Weights of a small GPT-style language model, trained from scratch on English Wikipedia: vocabulary 2048, 109M tokens.
Each number is 50 + 12 x the weight over its row's rms, rounded and kept within 0 to 99. Layers, rows and columns count from 0. The size before them is the row's rms in percent of the matrix's.

# layer 8 MLP up, 640x160, rms 0.203, rows 470-491, columns 0-159
099:65 49 44 53 34 51 66 36 48 54 68 55 30 57 44 58 35 47 46 35 46 37 56 53 27 42 44 44 45 64 71 45 51 53 31 38 46 53 49 78 51 27 53 63 40 57 63 67 41 62 43 64 42 52 49 65 53 52 50 42 42 46 37 59 46 58 48 55 38 62 56 56 75 39 60 46 41 50 61 56 54 54 46 51 45 36 17 44 70 20 42 51 50 68 65 68 43 28 38 54 68 37 57 45 48 29 43 40 67 61 41 35 46 35 32 44 60 68 70 71 31 66 32 42 17 60 49 61 56 26 43 63 58 39 65 56 57 67 67 67 56 45 57 37 51 46 57 60 45 52 54 47 50 60 38 47 43 44 48 37
102:58 42 66 43 53 55 39 57 57 38 66 41 48 54 24 72 52 52 34 55 65 44 54 59 55 12 44 62 66 43 56 56 41 42 46 71 44 59 54 63 76 65 44 51 69 50 53 49 34 44 51 48 44 40 58 53 56 68 48 68 60 55 56 40 29 66 31 56 74 60 65 60 56 69 53 54 63 69 60 45 48 59 77 42 49 34 36 53 73 45 43 46 22 45 43 51 52 57 37 38 46 52 42 59 44 52 62 47 40 65 38 66 31 45 42 52 43 40 57 46 85 48 56 47 43 30 30 43 37 45 38 51 57 50 53 41 49 46 58 35 55 35 53 50 38 43 33 46 37 35 45 58 42 64 83 55 59 58 33 65
103:63 54 64 65 66 44 67 54 54 36 59 46 51 43 35 80 31 28 47 48 57 38 38 50 63 48 68 59 53 69 43 58 61 56 39 33 57 23 41 56 26 28 53 57 58 67 42 37 52 53 41 50 52 50 45 37 71 52 43 32 30 36 53 58 38 67 67 41 27 45 72 59 52 59 22 60 37 60 53 31 48 42 61 57 58 62 35 43 59 50 44 68 39 43 67 57 28 41 35 44 66 54 39 50 44 46 63 48 25 60 59 55 62 45 53 66 48 59 52 72 59 49 70 58 52 34 55 47 46 46 59 60 43 43 70 53 60 52 51 38 53 20 63 60 36 66 29 38 43 50 49 57 32 54 56 57 65 55 48 48
105:42 57 45 43 44 58 32 39 55 40 35 51 72 38 53 50 48 41 66 42 60 74 46 46 34 41 54 61 70 23 77 38 39 40 64 43 47 57 48 58 47 65 58 64 48 53 45 68 30 65 59 53 34 57 80 53 64 53 58 54 55 38 43 47 18 52 50 67 42 52 46 51 67 64 48 68 37 29 51 53 29 39 54 42 55 64 31 59 34 37 44 52 58 45 52 51 46 40 53 40 28 55 30 41 54 31 49 56 64 51 55 59 56 48 55 64 45 51 34 63 47 49 26 51 42 68 69 72 26 59 54 42 51 44 60 51 82 49 61 31 48 36 45 64 40 46 42 51 48 79 50 47 68 49 47 29 44 52 60 47
102:56 38 65 62 39 51 47 53 58 35 43 65 51 43 23 46 42 63 54 54 49 30 42 51 46 48 52 61 47 52 58 28 46 58 58 36 42 37 54 73 46 34 50 49 66 25 48 44 78 37 49 47 57 59 38 34 47 60 41 37 30 46 62 21 52 46 46 53 50 53 47 51 63 51 64 43 42 44 45 41 51 69 53 46 46 23 56 58 68 47 61 58 12 51 44 47 12 73 49 40 55 54 47 25 51 58 68 46 57 52 70 37 45 47 71 57 57 40 25 41 35 64 64 51 69 63 61 52 57 61 59 45 41 48 46 52 45 49 54 43 49 49 65 37 76 49 46 50 57 49 60 24 70 67 59 52 63 34 53 54
095:53 36 38 50 42 27 53 61 77 36 62 48 40 78 46 49 47 65 39 45 29 47 63 43 48 49 47 45 54 49 19 57 56 67 38 36 49 58 69 44 46 56 53 70 51 58 61 32 55 59 42 62 40 35 61 51 54 39 52 51 65 52 41 30 52 36 45 58 50 53 40 47 61 41 56 39 39 47 54 54 52 65 38 59 47 50 43 68 63 39 64 26 44 37 69 70 39 67 36 39 52 35 54 40 59 40 48 70 49 42 62 65 42 55 46 36 18 57 53 36 70 33 51 60 65 52 41 39 41 68 59 41 62 49 62 47 48 52 51 18 40 28 34 51 47 57 66 63 53 39 45 49 45 46 32 28 33 65 23 51
100:81 61 67 64 47 43 58 59 46 57 68 50 26 66 60 53 30 63 33 40 42 60 40 42 33 43 71 60 48 51 47 47 39 40 33 56 35 33 50 63 43 62 38 46 66 42 53 44 37 53 58 40 43 47 53 66 51 34 46 61 56 54 47 33 51 34 49 36 53 58 36 32 60 29 51 55 26 61 54 33 24 46 44 67 70 53 40 67 47 39 32 70 51 63 63 47 49 74 57 46 44 53 62 49 59 37 57 51 55 41 57 47 66 47 67 63 43 62 43 49 71 55 61 48 47 63 74 58 60 50 42 58 48 48 34 73 47 27 54 35 71 47 45 70 49 57 23 51 26 41 26 55 54 38 44 46 34 53 53 60
106:41 58 44 58 32 46 61 60 63 57 54 53 53 34 34 44 42 32 38 46 55 50 42 40 59 32 38 48 48 65 52 39 47 43 29 70 35 62 21 74 44 65 56 67 32 70 38 45 58 65 55 49 46 65 68 53 33 70 55 57 82 31 39 51 46 52 51 42 52 25 65 52 54 46 65 56 39 35 48 47 40 45 54 84 74 43 63 38 39 63 63 44 38 46 22 43 53 65 51 37 73 58 45 62 30 52 61 70 34 72 49 63 46 28 49 52 56 56 34 48 46 47 46 37 59 43 59 40 52 53 63 54 61 46 40 60 48 54 41 43 65 41 54 66 51 63 58 63 52 42 32 49 42 32 42 49 46 41 46 69
091:38 57 52 58 54 39 42 40 64 37 59 62 33 68 47 63 41 62 77 55 56 47 54 44 76 72 54 46 68 42 45 58 29 40 44 46 52 45 59 50 53 43 43 43 54 29 27 47 66 52 55 16 50 42 56 52 56 67 54 46 45 59 60 57 43 39 36 45 53 58 60 61 43 41 50 47 47 65 37 59 46 71 46 57 56 54 75 38 36 68 34 54 29 42 67 61 29 63 67 48 60 45 45 51 53 66 46 35 48 56 31 40 42 40 47 49 35 49 42 46 47 23 67 54 25 60 44 40 43 52 42 91 72 38 47 54 64 56 72 37 43 40 52 49 33 61 69 58 46 50 56 42 63 56 47 56 38 29 38 59
089:66 58 69 39 49 52 58 39 26 35 39 67 69 52 46 43 47 60 35 65 61 39 56 69 57 40 54 64 55 62 40 58 37 44 57 62 55 57 35 69 48 57 63 45 43 45 52 37 60 35 32 48 56 57 43 45 50 40 38 56 68 88 50 30 57 78 51 41 60 36 43 48 41 59 49 67 46 23 61 46 35 44 47 71 47 60 54 58 54 64 33 41 36 48 24 70 53 72 33 48 62 55 54 55 65 63 57 47 52 46 47 38 39 37 62 50 47 55 58 62 42 56 64 42 45 55 54 40 37 69 40 63 59 26 59 68 54 25 50 33 32 51 64 38 43 65 44 34 33 41 41 65 28 62 51 53 45 55 51 37
107:41 54 60 50 47 48 38 37 38 48 54 26 31 49 51 61 43 60 54 65 23 62 64 46 37 59 48 45 38 35 40 30 34 35 56 49 38 64 44 48 48 36 39 63 58 43 61 38 50 49 54 48 46 76 58 53 62 47 45 30 43 63 41 38 35 22 54 60 50 48 52 55 41 57 47 51 61 68 46 44 49 20 49 51 58 58 36 33 55 67 49 56 41 69 42 49 43 77 53 57 65 61 40 37 54 53 37 51 63 29 50 26 57 39 44 46 47 59 52 58 51 63 56 48 23 31 70 52 65 51 75 49 64 49 76 30 38 34 35 61 45 54 38 62 59 49 39 36 18 62 48 52 32 42 61 71 49 55 52 64
100:56 61 40 46 38 44 43 54 65 57 52 42 48 45 43 67 23 79 34 47 56 42 67 57 58 51 59 56 51 57 42 52 29 60 50 59 42 71 67 64 74 27 42 18 39 54 43 61 45 41 57 59 37 50 48 52 48 47 55 42 60 57 70 47 29 61 52 45 43 53 50 77 51 20 59 60 60 46 36 40 42 67 51 58 62 39 51 26 72 38 65 39 67 26 62 48 42 57 60 52 25 32 45 40 45 61 47 44 59 65 51 55 59 36 39 53 41 33 58 58 46 33 39 44 53 45 53 71 44 69 63 61 76 51 43 58 47 47 55 68 65 44 38 37 63 60 46 55 60 49 55 31 64 62 49 48 57 60 63 67
097:59 40 72 54 48 34 56 37 52 53 31 44 07 55 50 55 48 38 36 43 43 45 29 59 40 53 52 41 46 53 46 53 51 53 44 67 61 44 34 57 49 42 38 60 74 38 32 52 59 57 58 43 34 64 60 69 58 67 55 52 42 51 42 67 52 59 61 45 43 70 30 61 57 65 58 65 31 46 48 50 32 55 48 47 54 47 46 29 47 33 20 34 47 22 54 52 57 54 41 48 30 35 64 41 66 31 31 53 66 36 53 57 49 40 50 44 50 46 49 48 27 21 70 53 48 61 67 61 64 60 43 60 61 58 62 49 46 31 44 46 41 45 39 61 43 55 54 63 34 41 39 18 67 41 46 61 47 53 60 58
106:80 56 51 64 22 52 51 39 71 47 60 42 60 48 38 76 50 78 35 32 55 33 38 42 42 61 44 59 30 49 39 56 39 46 60 68 35 40 54 66 64 43 35 70 57 27 57 49 44 56 63 20 73 35 42 51 57 44 43 64 67 54 58 63 57 40 42 33 60 48 45 47 52 61 61 47 55 50 42 42 52 38 74 55 50 52 60 63 53 44 59 33 58 42 53 35 53 37 51 85 42 63 48 55 38 61 47 48 49 42 43 68 69 54 59 43 59 25 48 58 58 56 32 53 51 30 43 47 54 46 59 61 43 32 43 44 43 47 38 47 70 40 46 47 36 56 47 40 31 71 63 40 39 30 42 48 38 45 45 65
102:75 50 36 57 46 81 37 27 76 51 37 41 47 52 49 44 31 51 47 36 38 52 48 58 58 43 39 36 41 50 48 55 52 34 46 48 46 56 52 55 48 52 55 63 61 46 80 56 73 49 44 51 57 69 50 49 44 36 45 62 52 49 86 59 47 39 67 55 34 30 56 51 56 38 76 35 47 52 59 65 64 29 53 36 61 66 42 68 54 45 69 46 49 40 37 30 52 51 39 59 64 41 43 51 53 58 48 37 40 61 60 47 28 49 18 71 40 51 43 44 73 55 46 50 65 33 62 47 52 53 62 38 65 47 65 32 49 50 68 39 50 51 44 50 43 39 45 35 42 47 37 24 39 60 59 55 59 54 39 77
098:49 56 60 55 39 47 48 59 71 38 53 62 80 43 26 37 53 40 56 20 47 46 32 42 29 52 36 49 62 35 50 65 31 48 57 67 40 52 50 57 57 37 57 35 47 57 58 47 59 46 39 47 44 35 42 71 55 39 26 43 52 53 42 59 45 43 64 38 50 43 27 56 69 47 40 35 67 51 48 23 27 60 51 52 27 61 29 58 64 31 60 56 63 55 55 50 54 39 51 44 63 60 36 56 53 55 49 49 66 49 43 49 70 40 41 60 59 73 58 61 66 47 44 54 44 36 43 66 36 59 54 49 58 33 34 56 53 62 82 49 42 47 43 56 45 52 41 63 15 38 66 53 72 41 31 57 48 51 50 39
103:42 46 65 65 22 36 37 42 52 33 39 51 27 52 35 66 37 31 74 72 37 54 65 37 52 39 44 43 42 58 46 49 41 23 38 56 87 48 33 45 79 55 76 43 47 48 71 44 41 57 55 41 38 48 53 40 65 41 39 31 71 71 49 55 51 36 39 54 49 38 70 58 67 55 62 50 55 53 51 50 50 40 41 54 39 45 55 45 53 58 40 44 63 57 59 34 61 60 44 77 33 58 53 67 50 48 48 61 46 46 48 47 54 47 22 56 42 64 44 40 67 50 46 58 67 48 35 74 44 46 46 51 52 47 53 35 49 53 40 56 28 56 61 61 36 53 42 47 75 49 61 43 32 42 48 69 59 51 43 63
098:69 54 52 42 66 57 36 40 50 36 46 23 46 64 50 56 43 74 51 32 65 44 49 48 51 52 45 41 67 43 58 39 40 59 66 46 62 55 29 68 68 50 20 52 48 58 37 25 68 36 52 44 57 45 40 60 50 65 67 78 49 66 62 47 39 50 38 60 61 51 41 58 31 77 42 69 49 53 78 50 52 29 58 60 56 42 40 68 61 56 59 34 48 41 54 57 52 48 37 45 41 58 65 53 34 47 49 78 55 43 40 54 40 29 49 42 59 62 56 56 47 25 49 22 43 46 47 31 64 32 53 39 27 53 45 64 67 48 45 49 47 36 47 69 57 46 43 52 46 53 40 32 43 42 41 71 40 55 58 54
093:32 50 61 44 59 31 41 44 46 40 65 43 31 61 47 73 68 83 59 41 61 18 48 58 45 49 47 50 51 53 40 48 42 50 27 53 31 66 33 53 53 36 43 67 52 50 59 40 72 58 36 51 44 63 53 42 49 26 38 54 75 48 56 43 39 23 54 46 61 33 24 48 65 40 53 53 60 58 40 52 34 39 63 40 49 49 41 55 31 54 58 51 67 55 60 59 64 54 67 47 58 50 62 42 31 59 54 60 47 42 38 42 24 52 59 56 51 68 46 53 42 47 26 37 39 46 53 76 49 56 58 25 50 55 57 41 59 55 58 60 28 62 33 48 52 70 52 57 72 49 53 52 29 59 61 69 40 51 36 48
107:44 26 46 42 56 35 57 54 59 30 41 40 59 66 50 89 40 52 26 73 68 62 42 58 42 52 48 35 59 76 53 44 62 62 34 42 59 60 45 60 75 28 61 37 52 31 33 55 52 40 71 54 46 43 46 51 66 42 54 36 54 60 61 40 48 37 47 54 47 64 51 67 52 50 55 46 58 73 60 46 43 31 52 64 42 47 27 65 62 48 34 52 50 58 55 17 44 37 45 56 39 54 28 58 62 43 47 53 63 49 47 42 45 36 57 57 39 49 51 26 46 54 56 50 65 37 56 35 49 50 68 48 51 60 74 56 66 43 66 34 26 51 49 29 54 27 54 46 42 49 57 58 52 66 55 50 53 45 41 73
104:57 49 39 34 47 59 51 63 53 62 50 44 48 66 59 37 52 41 08 44 60 42 27 54 65 46 56 62 62 50 55 44 46 77 41 51 36 64 38 64 57 42 47 53 42 20 59 39 57 70 67 36 32 52 74 38 48 45 42 53 55 50 53 38 39 44 54 46 49 68 33 54 42 33 59 57 36 53 39 31 30 57 47 53 74 44 59 54 51 37 57 43 75 69 45 33 75 32 61 48 74 50 47 32 48 58 37 26 27 41 63 50 49 56 48 24 30 42 47 49 52 45 56 43 65 66 38 40 54 52 48 33 55 47 39 50 49 29 48 25 63 51 41 45 51 57 53 60 47 46 53 61 38 55 59 76 52 56 43 48
103:56 82 59 59 32 59 61 44 50 51 41 64 50 60 40 58 56 44 39 48 80 47 56 37 28 69 48 38 71 41 59 45 20 47 54 42 64 43 35 54 43 35 52 39 50 43 47 52 42 56 44 34 34 43 40 50 48 18 45 66 46 59 60 52 56 74 50 69 48 45 36 52 58 45 52 45 61 36 53 31 46 47 45 76 23 52 45 36 38 44 45 63 65 40 51 55 71 54 35 45 59 58 30 43 36 57 47 63 62 47 25 48 48 62 69 28 58 40 66 48 51 41 41 35 57 43 60 25 62 57 50 46 37 64 37 40 40 35 37 67 50 51 40 35 60 59 51 56 44 60 42 51 56 48 58 35 30 45 68 73
# layer 8 MLP down (transposed), 640x160, rms 0.218, rows 470-491, columns 0-159
098:61 36 55 67 53 59 51 33 61 59 51 61 50 54 54 36 47 47 52 73 79 56 31 61 47 74 55 47 47 37 70 46 69 29 48 46 65 64 47 39 47 41 67 38 44 52 42 54 70 44 52 29 58 62 53 61 56 54 42 43 57 29 50 54 48 30 61 66 69 48 77 49 47 72 54 52 45 42 53 27 57 51 52 53 36 68 52 51 45 68 58 48 28 64 36 40 50 31 22 69 51 53 43 66 58 42 42 57 58 40 55 46 45 41 39 62 59 40 52 56 58 39 57 58 64 71 63 30 40 54 47 33 41 48 39 59 54 61 38 30 27 42 71 45 40 49 65 55 42 57 47 66 31 63 41 42 24 72 41 45
109:72 38 51 64 43 56 54 55 41 51 46 47 71 53 63 57 52 40 40 44 48 47 40 56 46 48 50 48 84 50 60 43 61 46 60 57 61 79 45 53 54 61 49 43 55 61 47 45 48 62 47 43 57 56 55 44 34 40 50 54 57 40 51 55 33 66 38 55 51 43 43 45 36 52 52 56 44 36 64 27 47 46 34 26 41 41 27 36 44 37 52 42 53 32 57 66 41 49 61 33 47 38 60 52 54 46 61 30 40 19 76 60 63 63 59 22 59 59 69 67 46 49 51 32 29 42 39 53 57 53 15 66 61 44 30 54 59 51 72 27 32 46 61 60 53 51 55 58 48 38 52 82 46 36 61 41 47 49 25 40
117:63 50 33 54 44 32 40 38 25 80 67 53 45 52 49 43 28 62 64 48 50 62 42 50 49 58 50 63 34 33 51 57 54 52 58 45 49 50 35 61 37 41 69 62 57 58 76 62 61 53 40 61 44 33 61 51 47 37 58 53 78 54 22 45 46 32 49 58 77 41 39 42 49 37 44 26 16 61 31 55 51 39 40 81 54 37 44 50 37 68 45 48 20 70 50 42 65 61 62 53 61 63 50 52 41 63 61 58 54 42 49 44 68 64 45 38 39 58 45 60 43 45 42 23 62 45 37 48 45 60 65 63 47 46 38 63 49 63 64 60 52 50 43 36 56 32 64 52 41 41 62 46 61 48 36 50 40 50 53 58
106:57 43 43 46 57 47 57 48 58 45 36 46 54 49 59 42 34 52 36 58 46 50 39 53 51 40 24 37 60 35 71 68 59 49 61 46 71 64 65 42 43 32 60 39 52 45 39 46 31 37 74 34 57 43 58 35 49 33 43 55 82 38 48 40 51 62 56 69 34 36 48 46 58 50 22 53 44 41 35 30 72 40 70 66 60 44 20 60 47 49 64 48 53 70 50 48 45 46 40 45 49 40 42 40 35 49 72 49 67 42 55 37 37 73 47 59 43 62 61 50 50 38 45 50 51 67 43 44 28 44 41 50 43 68 74 56 77 61 21 66 40 47 49 47 45 36 55 33 56 61 41 52 55 60 44 52 73 45 65 53
103:39 30 50 59 47 46 57 49 45 32 56 59 43 59 60 64 35 30 43 49 52 50 65 54 56 38 66 21 41 54 44 50 52 51 38 41 56 48 51 19 35 35 46 63 75 30 66 60 48 50 33 41 42 43 62 58 62 34 67 37 59 39 45 47 32 43 52 49 66 26 38 59 37 57 59 51 52 64 42 48 60 50 51 60 55 26 52 66 33 40 62 50 19 36 45 45 38 37 63 56 42 65 45 44 59 43 33 53 55 50 64 74 45 60 66 54 48 47 62 58 34 48 52 54 71 57 55 34 47 67 51 44 37 58 47 40 63 47 39 66 60 39 64 56 28 45 60 51 60 50 69 39 51 65 28 38 21 38 58 24
099:52 55 57 42 35 39 62 50 52 37 65 57 48 52 27 58 64 66 45 36 59 52 58 55 62 60 49 57 36 41 73 37 33 72 44 69 58 61 45 29 64 17 39 44 41 41 55 56 44 53 44 42 37 58 39 74 66 55 37 53 58 66 54 33 59 70 48 87 51 54 43 35 58 60 51 34 25 44 33 47 66 49 38 62 45 66 35 41 52 35 61 34 58 59 32 53 60 56 58 55 66 41 49 42 37 56 51 50 52 47 59 56 52 72 54 67 40 52 41 71 49 37 40 52 77 67 35 56 49 56 78 57 36 53 52 63 58 64 43 47 44 50 61 61 51 28 40 49 47 57 26 45 38 56 68 41 51 37 52 43
098:38 55 59 52 56 46 46 48 54 47 60 60 70 69 38 37 58 47 89 40 49 55 39 53 58 59 34 40 31 61 53 42 58 64 43 42 49 52 55 59 39 51 48 44 52 34 58 38 50 14 70 74 49 70 49 57 36 60 79 64 43 54 65 45 54 47 40 59 55 45 37 42 46 58 44 36 57 61 61 69 77 53 41 40 57 37 39 62 32 69 46 47 43 44 57 33 49 51 56 65 56 48 60 39 61 19 44 46 45 61 45 39 47 59 46 61 52 69 50 61 37 64 59 38 73 74 57 40 42 36 32 52 45 27 57 51 42 48 63 74 50 51 46 49 37 53 63 60 33 42 48 64 56 27 58 53 36 73 43 42
108:36 38 66 55 55 56 53 43 48 34 30 50 48 37 42 68 33 31 39 36 50 36 41 42 39 55 44 32 57 49 47 72 58 65 35 55 41 35 59 53 37 47 41 73 60 37 68 45 48 86 42 47 44 36 34 53 60 55 43 38 68 41 32 51 59 32 47 55 54 44 39 55 44 37 41 60 39 62 52 48 54 52 54 48 66 72 61 31 54 40 46 43 25 51 63 64 60 68 82 59 68 54 51 57 49 57 42 51 64 40 45 44 53 57 50 60 63 55 49 41 47 74 45 62 49 48 23 32 32 53 39 39 43 47 44 44 58 43 57 78 55 64 53 44 44 51 54 49 46 55 59 64 58 96 59 37 46 30 45 53
099:59 41 59 44 58 47 39 47 56 40 31 34 31 60 19 60 57 72 43 32 61 45 70 48 31 46 60 67 42 48 26 38 56 44 68 54 44 53 75 53 69 54 51 42 48 50 38 68 57 89 41 56 60 57 68 49 48 44 76 51 42 65 38 59 49 39 55 62 51 66 59 51 58 54 29 28 30 47 69 53 46 37 45 38 32 30 48 44 43 65 49 57 35 60 60 66 46 65 39 51 47 50 47 72 45 48 51 40 50 39 45 56 40 60 55 43 52 90 50 39 61 46 47 66 46 64 49 51 61 66 34 47 45 38 45 28 38 38 57 39 52 42 44 43 52 49 62 64 40 49 61 39 43 69 66 44 47 51 34 50
093:37 32 46 76 28 74 25 42 42 49 50 46 43 46 35 48 21 41 39 32 40 43 73 54 53 41 65 49 56 39 39 49 59 71 42 54 42 51 56 64 42 29 45 18 53 47 65 59 57 58 34 62 46 41 62 62 55 41 41 42 39 54 36 72 61 53 46 62 56 69 58 48 59 62 58 34 35 53 49 55 61 34 44 63 56 55 38 57 36 56 47 51 67 35 58 59 37 35 59 51 40 41 38 51 58 62 27 50 47 37 56 43 58 65 53 41 42 54 55 43 29 39 39 61 43 50 49 36 73 57 54 35 49 40 55 43 44 34 68 46 75 70 26 58 49 64 54 55 72 39 55 71 61 40 59 51 70 63 62 41
104:52 52 69 55 59 56 48 49 53 44 57 44 42 39 38 79 62 54 57 47 38 20 38 35 42 65 45 23 30 33 57 52 53 60 68 41 51 50 60 61 64 42 38 63 56 49 45 42 40 40 52 76 45 60 60 43 54 64 49 50 34 61 32 45 56 44 41 48 35 45 45 50 36 67 53 44 48 40 44 63 48 51 72 39 33 42 51 32 59 59 55 55 53 64 65 41 29 62 42 33 76 82 50 43 22 53 37 64 52 42 64 48 45 64 50 63 46 25 48 66 48 57 55 50 43 46 50 45 56 45 51 57 60 68 39 44 66 36 33 41 42 68 26 54 46 62 61 31 38 50 41 66 39 45 68 79 68 53 46 60
101:60 47 35 42 61 51 58 44 57 41 50 50 58 46 47 39 30 38 56 67 53 50 48 57 55 61 43 60 10 25 39 47 75 47 55 33 72 51 25 48 29 38 64 43 36 33 67 45 36 51 40 25 35 42 58 76 58 48 54 50 52 51 62 62 61 66 43 57 57 33 64 38 40 29 49 39 60 37 52 60 54 51 64 49 51 42 42 58 49 51 50 39 39 80 48 55 46 46 44 59 51 51 42 66 37 50 49 38 59 50 27 45 52 47 47 37 62 90 58 58 48 60 42 72 44 69 53 40 59 55 38 68 56 45 44 53 46 36 51 36 60 65 49 43 48 34 26 56 60 44 52 64 67 35 56 51 43 23 61 48
092:58 64 59 73 65 57 45 51 38 68 39 58 44 60 56 52 36 51 58 41 43 54 28 49 49 47 48 73 51 67 38 64 54 61 85 59 39 48 54 60 50 79 48 61 43 47 62 64 40 45 46 50 06 56 44 45 35 59 33 59 47 31 39 69 72 50 46 28 34 38 51 61 51 66 48 52 56 45 52 47 44 81 27 56 52 59 55 28 36 56 68 44 40 41 59 56 55 60 50 54 43 51 47 31 39 55 61 31 38 59 38 21 55 46 61 49 56 41 58 63 54 55 40 40 46 47 51 37 51 77 53 46 56 62 53 38 49 51 49 42 70 57 41 67 41 44 63 58 47 57 48 40 57 50 57 45 46 63 66 79
103:60 52 61 48 50 57 34 60 37 76 59 46 53 51 42 61 46 50 57 49 47 71 61 52 66 52 53 45 31 40 66 53 41 26 41 65 54 61 69 49 53 41 69 51 40 81 47 27 48 75 39 60 41 58 65 45 38 61 22 51 58 58 48 43 51 51 57 41 34 47 53 47 47 26 31 43 54 76 48 51 28 56 71 46 60 67 44 70 46 68 81 54 64 62 50 35 52 39 50 53 57 48 31 38 58 49 42 44 43 56 44 50 66 31 49 64 49 36 50 45 61 52 61 71 62 64 52 27 51 53 59 45 54 47 51 51 59 56 47 49 72 45 38 51 64 60 27 71 48 59 49 51 16 49 38 64 53 31 48 43
103:61 41 65 38 63 48 37 69 34 48 54 68 62 39 41 35 55 32 43 48 56 56 64 55 27 49 49 43 64 43 59 52 46 83 41 49 56 56 54 71 52 57 47 69 53 55 53 52 30 74 45 52 35 56 64 50 61 62 27 49 54 69 36 40 56 49 26 47 33 58 53 76 40 50 61 48 40 68 43 61 51 41 40 60 33 78 57 50 40 69 53 62 78 43 41 41 47 55 39 47 41 21 51 38 61 55 46 46 60 51 56 57 67 31 47 33 28 64 53 59 70 53 74 61 48 45 41 51 52 55 50 50 41 28 54 50 46 32 44 38 56 44 67 45 73 51 59 43 41 53 25 54 54 76 48 61 56 56 58 47
097:33 50 63 36 51 52 44 40 64 40 46 58 57 60 37 30 53 62 78 35 39 58 61 55 64 46 59 48 50 46 43 44 41 47 42 72 54 34 77 38 60 09 67 32 44 60 60 51 43 48 49 66 44 40 67 49 54 31 33 60 42 48 46 46 33 36 48 40 51 48 54 32 40 65 54 48 28 44 52 50 55 54 40 58 68 54 49 78 60 26 69 41 41 43 54 49 41 37 38 42 42 34 48 59 51 27 33 47 48 51 31 51 52 41 53 50 58 55 79 52 42 34 59 38 57 67 83 50 42 60 45 58 36 78 51 54 38 53 31 46 41 52 56 48 32 62 60 50 39 50 68 46 57 36 61 52 41 49 40 67
110:50 45 51 49 56 41 58 46 54 58 30 42 36 35 53 58 55 39 54 36 58 55 60 56 47 52 46 55 51 55 66 65 41 42 59 51 50 77 39 54 51 41 46 57 39 63 65 35 26 65 42 65 77 49 36 52 59 61 69 28 76 61 45 38 56 44 56 60 28 50 30 60 50 49 31 42 74 53 29 65 44 51 45 57 37 59 63 52 44 68 77 51 59 58 49 34 49 54 41 71 06 38 49 58 61 42 61 39 51 74 65 52 47 42 61 53 57 60 45 54 50 55 65 48 51 58 45 40 66 37 44 45 53 50 78 39 65 56 62 46 43 51 47 62 40 52 45 51 55 66 50 78 46 52 43 79 65 62 46 72
102:41 25 41 57 56 66 29 26 54 74 34 55 46 28 56 30 49 66 50 44 33 59 34 61 52 47 52 67 56 65 52 48 56 50 45 41 46 55 29 49 55 44 35 42 53 62 43 56 43 75 54 53 63 47 51 38 52 47 55 47 43 67 49 37 45 68 44 68 66 73 55 60 63 69 56 47 73 55 76 45 55 51 66 46 58 31 54 58 81 52 58 64 38 30 59 44 40 46 41 65 53 22 33 57 49 38 63 36 46 65 60 51 55 57 53 50 47 53 48 48 53 54 68 61 78 69 50 71 59 43 27 51 67 53 58 78 54 37 62 37 46 67 33 52 48 37 51 52 66 44 46 41 43 69 52 54 43 44 48 57
097:33 56 44 40 54 65 51 78 74 71 58 73 65 46 44 41 51 56 67 48 47 33 55 67 35 60 62 60 50 51 40 77 34 34 44 15 47 35 49 51 58 42 49 48 29 49 40 60 54 42 54 65 48 49 45 57 46 47 23 45 38 39 54 59 40 48 28 36 69 36 40 52 65 42 54 32 62 67 45 36 45 49 28 47 61 31 71 51 38 37 60 56 62 48 36 57 45 43 66 62 65 73 29 55 44 52 67 56 36 53 53 79 65 50 44 52 48 63 39 49 46 49 45 41 41 56 52 60 33 64 48 71 50 43 28 58 43 49 38 39 47 49 53 59 67 57 43 60 44 41 72 45 51 47 59 55 39 59 36 37
100:58 72 55 44 47 46 41 45 46 39 37 64 48 59 55 49 76 50 49 44 45 66 57 49 37 49 50 56 61 23 59 52 78 63 62 50 44 44 73 50 36 30 30 32 86 67 56 46 27 60 55 47 47 60 43 47 71 31 49 49 52 24 46 42 59 52 44 63 31 64 40 36 60 45 45 45 47 55 45 59 53 49 38 39 56 70 48 31 49 56 69 62 66 39 40 64 45 51 58 54 78 68 35 52 57 41 33 58 60 29 42 49 45 57 61 60 42 42 52 40 34 52 51 71 60 45 48 52 72 69 46 46 54 45 61 49 66 33 20 37 43 65 47 57 36 58 49 52 40 38 46 48 33 63 61 62 63 45 34 62
103:58 63 42 56 61 47 56 69 46 49 40 54 59 60 39 47 46 43 37 47 49 61 55 58 49 41 61 50 41 66 34 45 61 53 40 35 79 61 49 61 38 53 36 39 61 48 64 54 49 59 42 57 49 26 51 52 58 63 60 33 41 36 48 51 65 72 57 37 57 38 46 67 53 51 50 44 57 31 35 39 62 50 55 48 49 29 56 45 23 38 36 52 63 38 49 49 64 63 69 42 19 68 51 48 55 74 58 43 46 30 59 71 31 71 45 69 55 51 60 50 61 46 52 62 50 57 56 60 53 60 37 57 07 60 36 69 49 50 53 56 29 70 48 49 20 43 44 49 38 57 58 47 74 70 73 51 53 61 55 51
109:54 56 49 53 39 29 69 48 53 49 30 62 47 46 48 54 50 51 51 43 45 41 66 33 60 49 64 31 38 60 50 40 52 44 40 42 50 56 61 40 47 30 75 74 47 62 55 54 62 39 23 65 49 43 33 31 47 65 30 51 57 33 65 38 61 75 31 51 50 55 47 27 42 56 58 26 59 51 42 61 53 41 57 52 49 59 68 67 49 47 48 54 44 49 72 59 41 49 36 48 53 61 73 45 46 56 44 55 47 49 62 37 26 30 50 45 50 59 43 29 52 37 48 29 32 39 41 40 43 40 60 64 15 50 33 61 83 58 38 56 26 51 40 57 58 44 70 44 58 45 40 56 47 45 42 44 53 62 71 65